Each number is 500 + 40 x the weight over its row's rms, rounded and kept within 0 to 999. Layers, rows and columns count from 0. Numbers have three digits each. The size before them is the row's rms in percent of the matrix's.

# layer 3 MLP down (transposed), 1536x192, rms 0.116, rows 505-577, columns 0-95
099:478493464453539434505524427538516513548560527524468454455497465505557496483445487447499527509480495560488535554465553443524560498542470486500488527598449554532492371516529527506512537571516463543493528552461557434545572493474536473475514487516566502565451535439525515483480488535485468481
111:540521459494487523443500545475485476507535514483532486454568508518459476506517603488513542470432488521435516507480516423538532418460503493571470475443471535547535507493504469509522535575541484593510473484467478487529482557539565499579463461454502441469539531576499411468458490558476492542
057:532473545527509518496497497587436513535482476519426440528485534466447569530498466508530404486517517510485424491469588497484492581451621520516490476554529517485502496489472503514498486470547522469546557485574475557449481505488466438472471486555430495485465535516476427547420470467479484510
106:517489470520512495500523485530492512573500442545481428507504437499453521531480496445504455482600463492520519460485545444527423586467496473507582545480521523545519511525491484500582528447532434489502534508481483503515471518515450524496507480580505443460535557528479478483562423481495471505
095:429511480527451529466446479519517464449471566480463430507442537504497562484547511554525526557527480460592465538499484478490450520464545499474508502503484522461531519516413485502481428441520476491538536433515467468449511492462526510468516491581573502507568443528465529551505505501627460465
126:490478527480466523448493441479509501504456557472495516543515515495498565506559499505465571500488561533513451571495482464523482470540530488534515431513442434484508529468568462540535651575566509449496528512486557524480461484472446509505497480492541457574508543463524415499479460513495414540
099:493525490541492442525512515554468441511515529474492459514464493404528506495509480565501508526491523496485526564485516435496553454517488501511505529599473495530530478537495467519531482564533487524523576571463574538495524482457571532496464550532473470469409443535470414520448473497510496561
106:522508489480444484439526544504490550428552465518463499506469540463496420439505530523519493555520457457557522581474420419488463487462521495538480483597480498501543515523475573496505505593513453416541533522536513452565523471462550513512476429498537475448529500519512446501594466472496534583
092:562461520480482542476498565556503502403538442493625501565471544530501504511478488468496526562460511463535474443479467535567518465517500494504498500462424453521508511539452548511478480502530458619523511503498457466478502503455556492492463557430519417483506514516443454446522513544510525540
105:491541535494568482493576510526528579498480505520602425449529423508517547554505516481468478530515492510530490466439465529471512498508461510464640472519465481451515573459503487541583471434527450532496515444551446425476492495480594480489505510469493474537561481462541510510507532498500493491
096:488542525530497501549522391493479473479447450493562489520488548469511561415469421475595508532400556507486535567460533532487489506485513532476537520516470550485481508450494456454473459493468437498479466464523533482495519495498463497464533574475442554529592419527523593454474488517510515590
083:480487445574488522526500525500487445454533436513483456433425517483543418551504515540391551492545561499464561507481496471554546590554533523529539542533519563521448545516485514470492453502559512465487585537528546505490461464469471522489453554524460491544523509480518515444480500493495463448
088:487462503498448505548556539491455513540478586430462542543503468485474514450491517495461516470497522511425476467415496436489498452468497503499560503445517508463555424472548467477471486461490498508480496503574554532510505493459532514525540443466564484503531529514480509454531556550528598526
076:490511521483510483550505479459547498454481536489498427496549459451530505563420511488445569480483582559456509408594478480505487482480486478471497497474504479531496497531495555494486427474521536488489578489457519526463510527452577479503471475504476564475504497529514543496513551558561543573
063:456472473524504539500508426520507527494576503482473498496508526523511492479469507412498516450480518512487527500499558443504505451583607441503497510524562488525461473474478505535468472533490504468470450484496515467610468532475456530488514491536526494519502516469519488455501493530538570554
102:502493546463449489613508481537474500493538563562500494468481521538528537536441509471505512462435459473525488498434464497496517501429525498524497480447413564504548560548508519466450529546521469500399493499471536461485490466454498489493508480508481483438500506482516542434558551488484480593
093:412517397550529547439456472511509487460510478502497525494572467502494513484444441474506521432523530521558540532474528483546483518540563506497479496516451466422462506446500458509467480528485496531479447496455468488526540539492459590453510532497477499512477493501613473442499462526574460503
112:477516556452435567546495505518468480567501470495454459495547473475444505489517579481528504439512494563560478471465519518497500465518524491487499533575571462486505525497611466589501579463585485567572466506519452493520442502510523519494437465454533481479531478511463478460562505473595497424
063:467493510485481496579515461530476516501501532570557485492441591454492503506432471416494550485453450494509523523488488528507559517478491519496523499486486515548485577563563478496453457587580496480441533445501548482526472487494455525480478464471504532534509432461514482412440553476425557491
097:512518519533586492488535515497499501527486492470443439504473531408547493492514424520485572476599518550532480504500514507501499524518507509530522516457553504416494566563575455450547548508499524495519559519518408482482545432524545435498495497542489546494503450457492518506466566495481490543
121:558502516563502481550542523576495488568508498509492437506506454504484511467451513397553452423455500551538492459535481569532528476497419467510483508531589429490462512431477590544435547476560402554548545471523493545531529550463521521472468483516420458489536488455532528470445482501497576491
077:453410505502477461519453531477459488466574499585549470525501519457487498424478520459466573429535478460569471538557513431435500502463459659444507539518456509488559500471481528488557424516453555514469472455558445478501538448539494533565462476472554431563499513516518508535531440482521501452
103:517477499462493512509479473518521471490460443483556557507567463484482520509492469468485543433548482536502526515485468461462510490622539482442582483469443482482492522421562459445481510502593456532525552394492433426497526489447487464470508469528548478517592495523521563492444504537513496447
127:555496514446566435555576488436462536509438519538514454456546427429493514434621584545560524455493449462510472489499542469495593450554387568491444504487403515495488525441491560538499542514461489509519487508523465551460535521446502553468460535536539492574495514500540477485547476499490482578
106:470520488469566476549604454485502650496509534476491469515562465519483524513529529507507496443444442458467534524488510460501550471502409566513493495512505552471470526457542506562434483500512525461492580560481508559455508503454517523416478523521512545566564492448510463451570495492502443514
107:498475545535514490487487428533466489548497590544519548495476524452501445454558520493533523468512487478485492536457505460524572451562501500456502504569520464551519455463521528467460545479451549467521510470470488534462530526526516525551519438503496549555466440502517411564544527489492524452
104:438497454521493447518498554538511498520468529472539485487530556553529455486489429534541492471550557574580471539461540490468498466540489509460531519523414470517474536504577435452436538413452565489509501572464539466495533507534492433520505500485500492452534433486438513509422482542512513408
101:504497499483493454478423537428497588526542414448509497550492431534520530520475534427477539471463506524558465481530571487481509549445442513582576533496515486455485536448485509530557482539601524481478449472528430442478473493442486478491483450481466482554523518473475503439448417534530489445
088:503525501538468499500481585577499503557505514508544430527541556443456485472508547487459529468482604570476543544511438439474532588483482484482441441478426473505532503542545561452516566509525465442533516453517444480485514446530415461545562463486564554409517452529435517515490466492418545528
105:473490515493551526485431509593547405509506462499495485454503422436471539491506501451498481470497451542500524434583455588562574527540467478558455493489551535513495498496536548518500417454508373523474464527491557582481537490476495541482512538518480510477458517507535497416514457491466599522
059:478484519497524499540539591487487543492497507412478540550475476451525436555547558509452559445532504496394533453517518554479496515522507515480447491489494442535506476478589486541524538520424505434486475507477508514465467503438584521520488502525518465528464442466469598450536486477493420555
082:531492562587510489531500477481508480548481518448587475494503519498569481568468531439530422454555572457462457509457523522528502515556550493534436499522457524531476484523476468508494597438523489539517424567466497554519456479518494453469485458478516509416511550524454465470488547476450570529
105:542488551523516496510540467406460432519464535524440468496544451438480506561528581585524574525543543449545429459494577436488484496525428648489489465543505509519483495476517530512540506562454497468494467464506511520424542456512529497544527516461489466570454461506493496516502540496504421511
090:519444562551432485529564488405500529457467512501467458483500455513480475524463501549541600536520503490480477539482581511475551473494472474488451522541477531486484512455535463500419555472536546508503468524464507505444441442520458478569537577481516471473564450519496456561558505493567571493
101:472496559550471542527497502468484483528478507498473492515584464521495485489478478511479593525470551621519522483428461516551521482620494483507503530549568480486491495512517496489459545488491499468541473573457457497444515506533554518518498536469616465510492537500528474471536510482523492480
099:479462513548494447548508517515497508494541535493470584489491458521520521539445558489441483446482454518491556429381425476476464490453444496538503522488527474515475559441562488519528543482573488500443544537526502520489478469503502475508520452518466509563519472509450495457469527479529502474
073:466435531530443502495484515478468584481513491541440456531563541540490599464532517472505474409455453566568445585462514510497504501534550522510452490532445462561548477516522528477506516529495509484613465464535474528514537479514481515518540464433529514464555496501548494531511463445494429425
093:474535502490444497517452479599487451524541482552526434476461455493406471465490473458575512512516435438531554544541514522462482503527562513531519511454498574594511549546546472421545552462504487430466501502518570489465500470499542465516559486463510525486552562504470446433480547520480519586
077:451503476437482479465423443595494463543522550504487503435538474484493526494530545498549549485532496511454464559477423423567507545544547479604473502583530494512520553553483533495499559530557491518523482476476477492526467532472471519486502497529566427525516491501434483464482469451485383460
105:507499445355513449494592462514539531526460476515464475490577529508529510512512386519468480475489491489526461509511517515516460419465481518546562544510503493461558571509487540513454544422511493545425529515423493591425497476469486564470450520567589499464524539513501451520464537538508530520
104:566516510532431490551535483480489491535441522528506510521496431485420458514505525460498511501533409453471490486534493452496463483532570502539531470467465481459529544538517531427499522540585484544497427475549512505464519445472534499469457511490528464486405426612485459507464506478583561502
105:474487502550510505490539551484509482463512542507536474464440507489507488474512562524537527517516408492575573499467478567394519512451479516496503477456455451502528488457515509462542525492563446535581534517535461499492493458473545567453471502479519495522526503437425552499494422435574488435
103:557507497430435577578460520471499520540496464493475447520501453476484464557455483591547520512476563471483459533494502499475445520518478486434513518461406498581511555460553439526407510530538521422503525559507525453493469535501470441531556495501442546414454580545500503478405453513470552553
097:505486523497537474514455460500490490483540514523493520430438573512548445539495535454468518523533547453476508571463466363478458528544562495500497483556496519504441482515539446523561544482515432438463492501457515487576518550495484558431525511450443480459518530534465418583433522485446491560
105:472561505508508442456441570426510532503482525510496493528442508523462493510497495439537498476418428485516584462534453497454492518473501540471557524484490494544465508525558423557518510509494474462504550540542584537595464508533479460534529485485528446451481475481521482498487460545467493473
080:516488480546501531468492479511436535486490408469455536507495536501494578498514478481449519446500511502513389480496558567497525550533495578527437502565430505508473447489512539490519540561510522445563555558620482520483546467516500460487476473500533504492483562478513449510507460511455449453
087:535492516495445493525491530524474506526503555472466549455513544519434459444514412567518467543491496464508489525502549494493489491522404520471519527478475487482529528473577424505517439536520501501510461435542491511463488517479580433539551521479479554532610467455511508493489552542535463510
090:520508475445429464535451482492547440528509531443440384508507464504503439535514459589520492426569518570506493547526524494477469522591456506512528447516426624476573545426451543495459495530464555513496516528480560524522445467483486529497520535518453486530522499502477472515510445472530486424
132:599566511513508491497493526504431491524539545571440439468548500558474483554427515476578510487506474502514565500550532463526433477462461556492549439521543513504421530491513535474481563520492492412523467545471508503485492551427461500448481453528488463548532521551472502530440548500529532507
106:458503470441466551483546615471485455448540454488468540486476444548493471502507545479508516500492437508588461522503404422514514546498481483518462524487537457486494511510439510498484489464535473500565496511548512524429466518477569501513480547543488448489498431491505556529536487455487494427
102:507478428525577521508490450512458476502477493419484540449516462491556507544459400493515494446542497479444489566557524515533528515544502474507546490569522472547485474481508485526447377511548493469511507542525510580505538521476510525497516517498450462502419598494452465479531520450525526511
100:534495524522533484474501426463451555457522538495518495524566506476511429497474488541537485486524505546502466512494488443517484538497464579451525450470560514526458484493510523507482567490526465570530492573442408510464540546471540491459469533507501511489585504483566509471432497492568465577
080:508537458531533553469412548521492449553501473518511545430568521439431559483458512519531438479471525523444560474521519396454530547519506488457464534488521439503514495471464504466469496477438463512478506458504551467507505468501509502519488469533538468510506501570556542526539519499522575495
090:544525427433541516503509539463533450473404441457531450502511504472504529518521552519448552492532523521509429490481450491485536514491495457469534518499559516529507464560479528540545493484533459560530486432456500543575495519582519436564463491510540530494465537485515454455516531523506511513
046:442492516474527493481545474567525455469508438480524460426495442525522504512487496409521511521471506494462529534539477408512468449510593491453498535529522534527484418497498538528487522492565514523465539479469474488513500490521518549482576472509586482477497545451561512513521461493499506487
115:550479533514566449477489372487478450547480498524488475557499484511487543445509501532478494475548463457464484517510513524492530504474398529561511457446549594545521512454488483493518516484461528494482503483477572518487556500451484524501513598480516526496493509496551499508521449509479470579
109:452505487487565490500532505500494651476502499545452468501516487505533523484568461524505468488423483495520430580493566537526558495478498564514532494461536517530497424484530532520464491488500512435534607491503532561508476479488495493430539468455532518487504481432487444500597524494450454487
076:498507478551525544538477465533446567507485520557454574511552495473467524443536481452494538541506512463524461562475512461445491406505441501481479508510492495545519497477492448487493485589500432480468600512536478542513545446487422519502509495422498495516517485521535472588490526546502443509
137:509503537478541508484459507432535531453491521472495498477486539441490434532480531513558491560532453503598495552484435449508483463519538512520545452541523517502464528418561503545490519441505493535494471504546551528553457478427459502568410487478512493543476492501479514472438525515481487473
105:509477444475582522451459464485486531470541476451562505483514471514496536520521452509486487521438509571485449390511500540528536426530433505514529542562527484492480505443466476500513519434531603437555455452494452561489487518527515473493517440482461468490436480493555492583489529590517517495
104:486548513561564486512499459518495500466496588539481517498486523461466473486521498482479516459447581555502523522503485430522489508486488492552582506550478472553501501516497497470470447505486505500436551464499493461480488527581472433485462526489505425544490592456585478459524477502466538508
099:445470451471473519498579424457499452463472536477467506523484490505568475516504491541499477484474492540441466382478482474517517540481503525485544523512458555471537492446456417552489486467514500533469469527540490498514536479426518529525510538550452491456532513415450534471528548530524556512
083:467514531551431518532468481502524481498463516521486508472489468469469498490508491495520433558469566557557532566480447408493567504471591487479474465512478446480519531528573440529529492506582498501515544530505533500537484461465495515511550553469549505491539523454569440478497499565530482480
097:445500433505571578503531520573478524418543502494449472472515491517536504474508509480506500456449503515537514477506483439439519506471565486492493484443605482546466461534509500446463496506552525505518532542515531464521469478531515507472469436497557490473524512440458499529480528474534521599
101:473464445424469474465451490503494475487467549490404464478520588446507468489436435498528567436538488587498510502492514486504515443569488487512516502557482534495440465526536510541522543452515546401501465438542455457490450536539462512534406517535504479522513431490476514545482550478529487521
089:507488488487502544515442519480503513474531496450548468509579495517400508496449488497471450481480453503525540459532506441466519479515559550538497447515491487500534492501497554436488502489584563494508523509495393535460535478525489502513500492559557458499463494462502496515531480502490523501
082:419499511494542522505529503552487489489508520509531496557462431444534499552460534513415512518565502513507504568523471487464519477468492515423543516467535483456515442595522472467505556482526430519483522553515468484494525491521477527534553513451488487503451422463493488521460494479557458584
142:493459466519542499534554417586501455543465551491479573454502490470533487527483448540457510506525509510512462516539566562485460506578537501495426549430457526491490458533500485471506488452547540515482544531510456420502469487504414493518517483480503443453524540571485427456451525470474568532
099:496522462582548577496567492521532472583430462473542480503572525487499507484443581442480523474471435523495490494526566471496490498438556501443511524484465473545432484516503423522498564509516425425471487512477507514462488457492510459473451520475455381576542509482556562429509529507507440509
110:509517530510608461508549468480551526534506471444536412449513511534548536506452445460512541461474562554513522537522521467550497441532517507449525500468525495576514521545471496537485529476494463568409522520482506507500474467546523477525515508517509469525491477474574492517511548505535482440
051:529493487545492462500469470485497487501515560473435446546473522588443536519477504520468418484476485465441601507458437563491482454531368454478551505484487525580541428563559519509515536506528477482519531476568514473516471438538489505444534513540456506444491450505497489608527560466459464515
103:495488453500476521527453533428487492455557499485464500541509501460462519489486504402490565461516544510450468519510485435476503461489541496459541471503537517512485466466449460470527514571546476492497488460520496427501486509468514469468397610503490489520523559499499499533499524487555554538
098:504544412481499505481501476481466451498495474518428573465523474582487500550509436492507468474528487527513450457449493473540521493483485513456533583599467499395505508498509464538514465473558468472555509485476509527509526508473463464479494560498514472495474480511480527563492563476511548418
# layer 3 MLP up, 1536x192, rms 0.137, rows 506-577, columns 0-95
114:568514486498529429509497505441498551408455505483583531520568526511479477479568568500488483440459530517508480543444485481462514485535507518562552441427552500542526503504545574525481480542412581487480428466453552500508474480531474518485454507464542581512518481552561442486525423526495447440
084:506499516438527481511459392439521520417382488474607493533524545521525465522505480509523568465480547496530474497501540414508521516557439522524493476494557525545544440485501558519526501524444541530509497446476486519499489569504561539498409495515518561475474516486516450521535490502522499489
097:474493509497488518496534502479495553499404498478515497436524498417530482405499488500532460533497478537531393503434505503525556554491481481495483529469533477552509424532463530536520496501548556516503487424534447552479445505461463419508471496511519495473555470424510502527484505467570518455
099:481502502549520511456427521533519509528511483475467477546471516512493502482511417456483491462503507523514510500504458483570518527489510491496523504473498466487491495525471537462597498466529562490564527526499468527504529470483548531481476444520560494482411502471518463570509497538473509487
087:480494528451515493529511459524521463455438449476574490569518487438482477507522478520466515468558565543429468496470503465560520585588461546558499479486558537513539453506549517517511556490512532513462465530531532479518486494478562461437444525477511513477479546500542522511489433493494470544
104:502511470567519469500483512441500590430466477509532498506474475425539530531562500550531486441499553517522540497525579490562523482509512537512539520466481525559495456429515512528501539503435571466546469481484584499430431459451495484483471483512558460571490498428531544428497488502539477430
106:560518485535555542478522521501506503463493492553530419548552445515457563464534593484467478543533506511574515535501544478514529500483509471481492501385546530518514483511535517433435484467470525498451437528488549495439504403505529472525434521476530450498477522496522523470563427539509476455
098:511493452467507534538529496513539500508477546499481452517533468401537453437576435493518499386519642496421487465453566486594498562581461509528510520502434560492495471537503541539538519468515541467504503514531517512535552502522457458394505520517488459469506488532506524556515460487498469572
106:507507538451521515469476468514538511523456493536518550578491431465567494521516437472481499498540578562476503500522445507460517515555443509547399492553486425483477508496477431533461501514497509518548508418487515472527550550462506429480480483482457486489492438457499566455509485436507473553
095:520523478515483488473436479493505575533489560539464474586523482549520551542553542545484513488475495468437558476491497512445489455496501471518528532432430445484550498416440481526512541547512464441513498459473435542417511489534537529506462470544605484542391506505511473507540486490498427480
093:562520578460484553461463462443477544508488526485454469508518404573482534484542501538445496501477511444434434482532486503471495498516526498518513493514462541428546524479500573465534449533471500512512497477474555503490477541462529498501483548464612483595471476506523549540528401508467475562
083:449538484440486542495512504475567457528503496490529579513560523455450486508473493470472494503482473455561523561509461515578488601519505504497426514483503465510552500541483545424463525557498514496435529477442446537455528519508493467498429453574506516456498449544527534499470456470492464504
077:446461568483504520505528475470490521505478515531478449507523521425551497535536412508446510522565470511511402513466532444411451504505407546504487504513515554520535483517475580526520417479472482512512494446497526503491511486520553555539523546483505515414496527485443496583494539510449540575
076:538473534505534433494420481472515527449425514490598470550521503471517509495521514579464488506529504486533457474508524428524516525544451502506503474470507535527512494472470539508560476472496514508525488483466514568452479565439536485551443520505525527487418507489533506525500466513509493501
105:479461465548522542488477452499544572524400477469481476529533570553478484549560423533529550487453530490474442531472510508557507497551475520550476499523525466522486501517420520546504500513512492598448539480494415567523473513528478470500485479495511492494522481511553450588518483498456484528
102:452479566445476488463438471523542446455512528485564565496429455454532471565466441508498535527494483426478507519514460445521450560557517527462470425561424481472530554461528529471477471503507521474508526476445599516500485541447471480495538527571543533520418483461452540524526532506456451555
114:486470453446510488449457479465509527490503577483554551485468562557562526484496512560526491590507506447493445503502500491480509524522451482479469510539496475517541504463456585452479458543509461526460489416533436466517500548526469473508525492531486520498492492469458509575459541478499533516
086:506489509471536474501450461487543435467397451487581451563507544468481462493543465516524511475547517540602476462487556434560521522518450528501526498462548498563532446464477531500555491448490502539497468474469465499507468540495545508490422485513510500497463511548547483562536461518511511494
104:502504548422491446481516471422519528528474473553521536517528465469519486543545513525539539520514567570460429504468559505510477442474500535578548536569439475470498553497513489566491546507399592466544462486457569570457536499482505526499525487515469461443525483543483519471487517477547481470
115:512513484498543499548446437487541553518453419494576596493541552485504468485518499542518469446498499550503514552534548503533539496583415495553470481491480530537551510471433503546516485542475539529445486520475504591488470525466490441458488454510516500536479465502486543491585466525457538467
065:522560564503488481558501454514592505497478540450510471524532521488509496468477432537528524446467539533463484501500524426566550551486417452571491397447500558530509537478552493519529520519496504521556526523451588541407494543417524507425496500578460574496463511492484529508477512567512509526
105:501516539482535573459535466484511557497434412515507543536488508514496567508535504441448488541483467501407422485531427443465469507517496527519529511516523511559535569537522531529475436517513435448476488469424533497480542511525568506540477613514575497550502448540500473470444530453483406570
120:494503549442575465531534482474517491484497552482517539540524462479526497519568506546498487496485521440468422503511500485453522477545398517539489482497465553479495534448502483537562521540478524537514483498482561478470472498439517536465486548510684466539502471438508502457464496521496397595
107:509495595495513431541466416471524462517519511460510425518600486470452460461552468568482516496514530469464408463490489461505574532531449514531448478475482596469566621519510525495536445501470546543470421490487529538484502526467511476505458550539537516485478486531516481499499485542482521501
100:570527483558555461430459503478495506477469447514513497552507564534451550480617545549513525535533554511533497491521568489522534437521523528492514569504435491532499479428539442497490495438468516479540489486503523490489487475543477502484414551508494436483528449488603559454556451535543502466
110:488503589408452517548540494482482501504502552524484534483501449457465595495528481515454502508485484494423492539520479462528535446461488492527362534488435542548557559489524491506562546517502520502448536501524529494473564506486588560478501532507545478440373556520450510519466489500550432471
104:490495447461480510495439447529582551520497535462538430520451587457591499552499458478523538562501508533526535515509559442487459594545491531491438443478518545521494528416447543509477438515450517566566531441489469526510460504521431548435527481535472518491469495497461508586487507531396514450
088:485507513507615405585505523477527521460519454434471476486469477532473489500540431573516532548510484485473449461548447464444510470449494549486526525514568506426498566490588475572499471420410488573511400443496529451507498518489548570501491549515489500502560554505562519432526517584436550572
091:514523486568507460522476362503508478498433440475550551484566543523509513436500512498478466504458503487474538544503505519535579467558481501492525520464510490469537499426475471503504519494554496499471524523462539574471460529499528452492451442485484472610438506478527544503507461501450552452
076:513496495437532449512463449493524546464434467488597442558490481492544516492514463539500516476453577547485471441491543457550546532560421511530534467534526542509518506459494558515520519498494480538543473475464547564505507554514518457461450553546466584469441524509542506552532497546456533543
105:536494574443538441521458444489520561438468516425529470527489537528507478534525480537462563480492486503517465463476538435485523519477455522548513481460557516499546490473504530509576452552459514540530429434443556550478474571457572533498470549519539544504481483492530491496535458547549493529
100:505500510494560523492502448474544475458454503504546469550470422491565473434560494571461498498529569486468509523544563483432469502508444497537507467447486547538517475452496568475581503496481503533506520488493508466451512480447574476458441487479508514492437543402510516510573489501488460579
102:466487513426472489544502452496499679494503514492487483557513464455573514554539381464421548559518499558435471476449502477427453502477467509540475458502530522542586535478532505563481456527470506461526504480501582584479505502498504494500529520550513586417448554479500470548504529498528455497
096:516492476456502494470511506477504579517533574496504479511519496459550570580512467493420521612524469564490540522499594479488474495432470496486425539478502541525580486440489484478478451518483502491571521469505470530450479476535456528502482480535476565405473440494488513506497530531491440475
096:515517555528504463533501433470530466499463532460527543462476559459524482547484553487596516528493426414567498491526453481514521522532503479487466509565481533530488498445471555488560512543534541497443514499530420462545435586438473499432471429467542485571472596500470465508445492494549547493
104:512482500493478458521490429474513496463409531502546471522446473532571526505522478559523590507517580459508471422502509410513542572592482482543511516455482543478562531410450513489518489520428489562544407487487540522500456497528539485489416568531473537488471446533498458499465420515482558504
092:517486509507561446487480476413524529510438439466524561479485578556493546559521555500472461525428489527518523428445479547485492471505463523529539501463615429449546487441437512587497493572479527531470463464514539482496478547509489498485476456471488490500522471495481594525510497484456597388
082:603511519426504447507490565361466493513496555512480470476495497486501464451538527523458457510490509495541544455523580519483496450462448484494520441418455461481542524485551471562492468472407505517472567461520522521388511476513511565497489500464490533541497492503550506524581538542512512494
099:496469510592526481477467475547548473521483431524494472601551476418442566460545484511534503545509538463531536533479531448525515522524496488543453585453440486503475507477520447490520574441509564463535425517581506497471609403485524483450470516482480483445534498517467541513443462489488459511
106:475543550447565427476481459454505477491490434463496482547511508525469503385530471437468528461456523545502446570453438506494459509534459557564555499416507496597525555528559509477559469563500541507537465496463544445537478507491546590487482550497571565424549463493616447497520509512527485462
106:533514511520518452482449485452521445495466495462521457517548524531445502510576556585508463428482487491507466523505563527531587486510478526509477546507437502502496505475412509540491491551387545461386537477488478535448531514520462529460462467520485472544459543579563418507563446506469515471
096:495498529461483532451483509471518583538512519539516463513477472461505433517546451592488483555502513519542416511492523468499479481466481491509506429503464422487475573502467481486484438467467540463605464489473560593472562548460533496540529466508518469434452532474442468588502539485519475473
103:542539507539571542547387522546528530497533472457503445534476491507460468541498455510431491589590495454426507476493468453470479522543464512494583415457526495458554538494517494454502408432457502479531435480476536495456452502521527531550506519523504502488489512487565499536512516555445491537
104:548507525471492551501456516499515457463519441527513468521495494503475575535591407557546543482502489475439479495519486455533466457497486524567419495532465580508558532525551531510531450467543553509465487542534506577523548463483533509526491551487589460448474525501525525506477421516509440548
108:510526506467517518502470456461552504393392516471550492539493468517511505487525496515482631471533530507498449430495512463553544539535486504523515520465493491486559539485486538526521453492410562517539457489506463531511502489528564423475353521517464534457472496544511495486497480533492585457
088:506499474486525523515539432502512503489517511519507531516526479497542474589486512567526567439429506489486540521477475508515531581503520500483517502527468478462519403517425532494557521528472509466485438543473486539490518496491539469466461501536467549544422522558515456480454446435494495534
110:545513497541534514451480493474542610471463452442492504465456566483490558529523507546483464504488485519475446552455440524545513571504506479506554510466507530474521412441503498504514446434520517468482462457469445550445458482517488473512481538517526485563424504537556437521451484539448507473
110:498516579459490472549482421441540501435444475469530490507513475442562570465569459550486537506487558492447450493517508480469543544485482498550488506438458491475569470456472490501574461509485504560498511499487531555482480430558512541512465544518527538458444493431497548498501447536508430501
103:491467516496522512527575515488498494497499441540489548505500444461456509494525568528419515510488550508508516479474501453488497471501507495479502543443429553454517569525500493539540471463460546489459505536496547567563489460492505502503427612532453457498518475483420549466568454508428507483
101:463524514458513451430446525410502437451476524451613492552483535515512549472496464547502491575500548475550452496475542530575509532498495539500526477505497460523491528494548542475485506522489557526591510529447554541472454537480450472512494495508501525455535441444512524538484487573520488444
092:524492542589493468559456404452521566413427456481531468534557569435492527481516471546504521496503530519494447530511568448515513533577464503560534449440505630557520482452536479510533481506496525535515425490465574497439489495433592532469440552499553527554476466543550491476456491512466523553
099:509506554480486437504492458413508508456460538431513533462503568478504430485467507597450513482510499493502471483507543480519520498510459515526546480446525542474513509393480504482568498465435508550450466476488549538527466554455504551490501498516535564515473527549494492486572504606503533491
083:514524479476537459528471493497549536439452481464521475595591505490531514504544492490502529460483596554510530529423507488512472558519428498531516448378527584475560527469544492518473521536477490545535476510442582549469455514480525471452499547551491530478475456564486539546547507577463530565
069:540478542458519433536468475448518545430420499493575484584503509454494536520540520543487510518484529543524484501489521388507513501578438518539515472493543544503561489487517522513569503515458485503499530502470523518462471496481536509520428537500531552478452493525492446523509463540476473534
094:535475528487468544481463464503533477450468534478518442486542510411530464415505484512494501413516559453454446495453545509478547520568410508507462503425493557510516455485454524543516469446485558522456487452458475539524499501510498459467461533509531500518438470472523450533476487500519399660
113:536518576449476462524508447490531443533492504465558415518523483457480439480533493512508513502548515440483478420520506466540558563509492506545473509471487571469529568510495527501541467489459567582504453472491489538482470524494502469496412565522454493472447480491483469522502428538491564474
089:521504595441541486533491377535539568492468466503522490556493494504499564490505484532506518467505483450456515497478503447478513501479442498519467518497498481499508500466504506466565471471490546491526480443445486509478554531495572499479438482529507499554414537536538510475534441526491479588
123:540549535490483501541444512426511500483507492487494436536446513501452471492560560524515501468544446518496456522515565493452486488511466495506580457455472521581508493483493567580581466514452557494454486481534522524453494451465497516477465475487603573471472533542550469461497471547514470496
105:457492486537482500444463465528513559465479598453558504549495485453582505515489554529502558490521515541446494516421469482528491554502500470464509499516500524512490469460463564469513518410528504486576467408513449576528495506500484410499493463517480506436435561522480407525446474528441463546
109:481514499525491504494398449492551496414516464515537487544514487480478565549524539602487518489518581446493547547518495485554474479466503531517449547484525516513496515458552508460521543468486514500556479494478524531442493489517480572529494575501521461468512493474552588519522394504571470469
090:455496489472453541420434523477528487527511501470524508522452506545501627561504500529526520458478518499525504467438453530522499504525481500515490472442518488490504460485506565451482541527507534426548496439456480548520527478485488497487489473563526547449442482520533485568500517515486504460
088:466450491433490523501521450500507481507450538498556484504529518480522458468514563543507560428491521461475551530456492479517532490483497491488486493517423455479508555433402555500538474571471498481461536452469446502548553533512468544432494456544491568547476437545472492475637463472507473533
083:555484565503487497469460472516557493514553475460560547465498505544513510499504528514522494549547535423543484415476474472534475480543533528487490464562472455453512495463499494474493518427506521454547451420547515499511416543477515470512433566490460446539419478500551553534456460516457585479
103:487478567379467544455525464476520491505500521526480578470426449549516593535504506556482542460530524484461484487450544492454490519529498492510456561482431463433498552533488480485515480475526511487469522488449505519480552516487530464489512561567522512437413493532462539509524506511475423552
109:501481503472473500527496453486513582416462506499560564501503555514496586577461529545473564507484510474487553567522562441500559502511508504517546456495465516503558453438521490492537444524536532503491535476457481512455490491472563515505454505555580561553429425470474550466565482504476468486
089:569468557426449466525486497470482468476491472510539504502494554448503521461516442548494501450568548514478502470508552477550546503531428516558507499457492510511491524481523550487537468496535526547490555477535477510521542498528510503474452531541505487449449502496520495577489504542486505514
088:497502555505463512531424473498485502453477518505559448547539493503554608553523549502459507513512482469470534493467488472445484477503482484501463491437503561489515510474492519513546487498493558494496595492551495519466504469491543428504418536478533487503379530496437557451495429494547404466
110:490484544373461418473510490419485498430511543507553472487437581501514546525488511494568569496517550591485465493473540506490507487467473532533461516539471502515522538468545528519511532582538466482501513521537527504530492543505485522484532494554464574451468543491495479561493567533559533440
111:502509562486464566489471489487522502505474438457563542479513546459484532496499420511524471530466477394457497531488474484554563445472504489518449477511472499484503514489477534487539540521512544504414482544511471518502555518507541488512488509445571507461442547547498523565476489506553457521
072:522474550439537483557455454466517507427437497522570458540535499431529493514555485555502527490536550505504491493481514395544577570565445536514508492473524543497567474502479543509573532535466511536490517487452527539475484528470565531479448505533500518529467520493482493508516480513500490498
109:489546503503551478508477510443486537430435465486559537490548548481451456464484523481468499360520455531501481502453545505543484468527497518531591488438569484604549434495516513533536487537511583482457444524504488448467477486493541473493414457462607560536495515479611481454518477444553475456
101:532488493508504504508508515554535507480486460474564442536551432485457503513599506529512487428530507496561469490524475504513574516516472500485459439475508517499538469537555482469453502577474468539480506494508563501490480480508458542546469543524465503515495456405570485501579470499556521450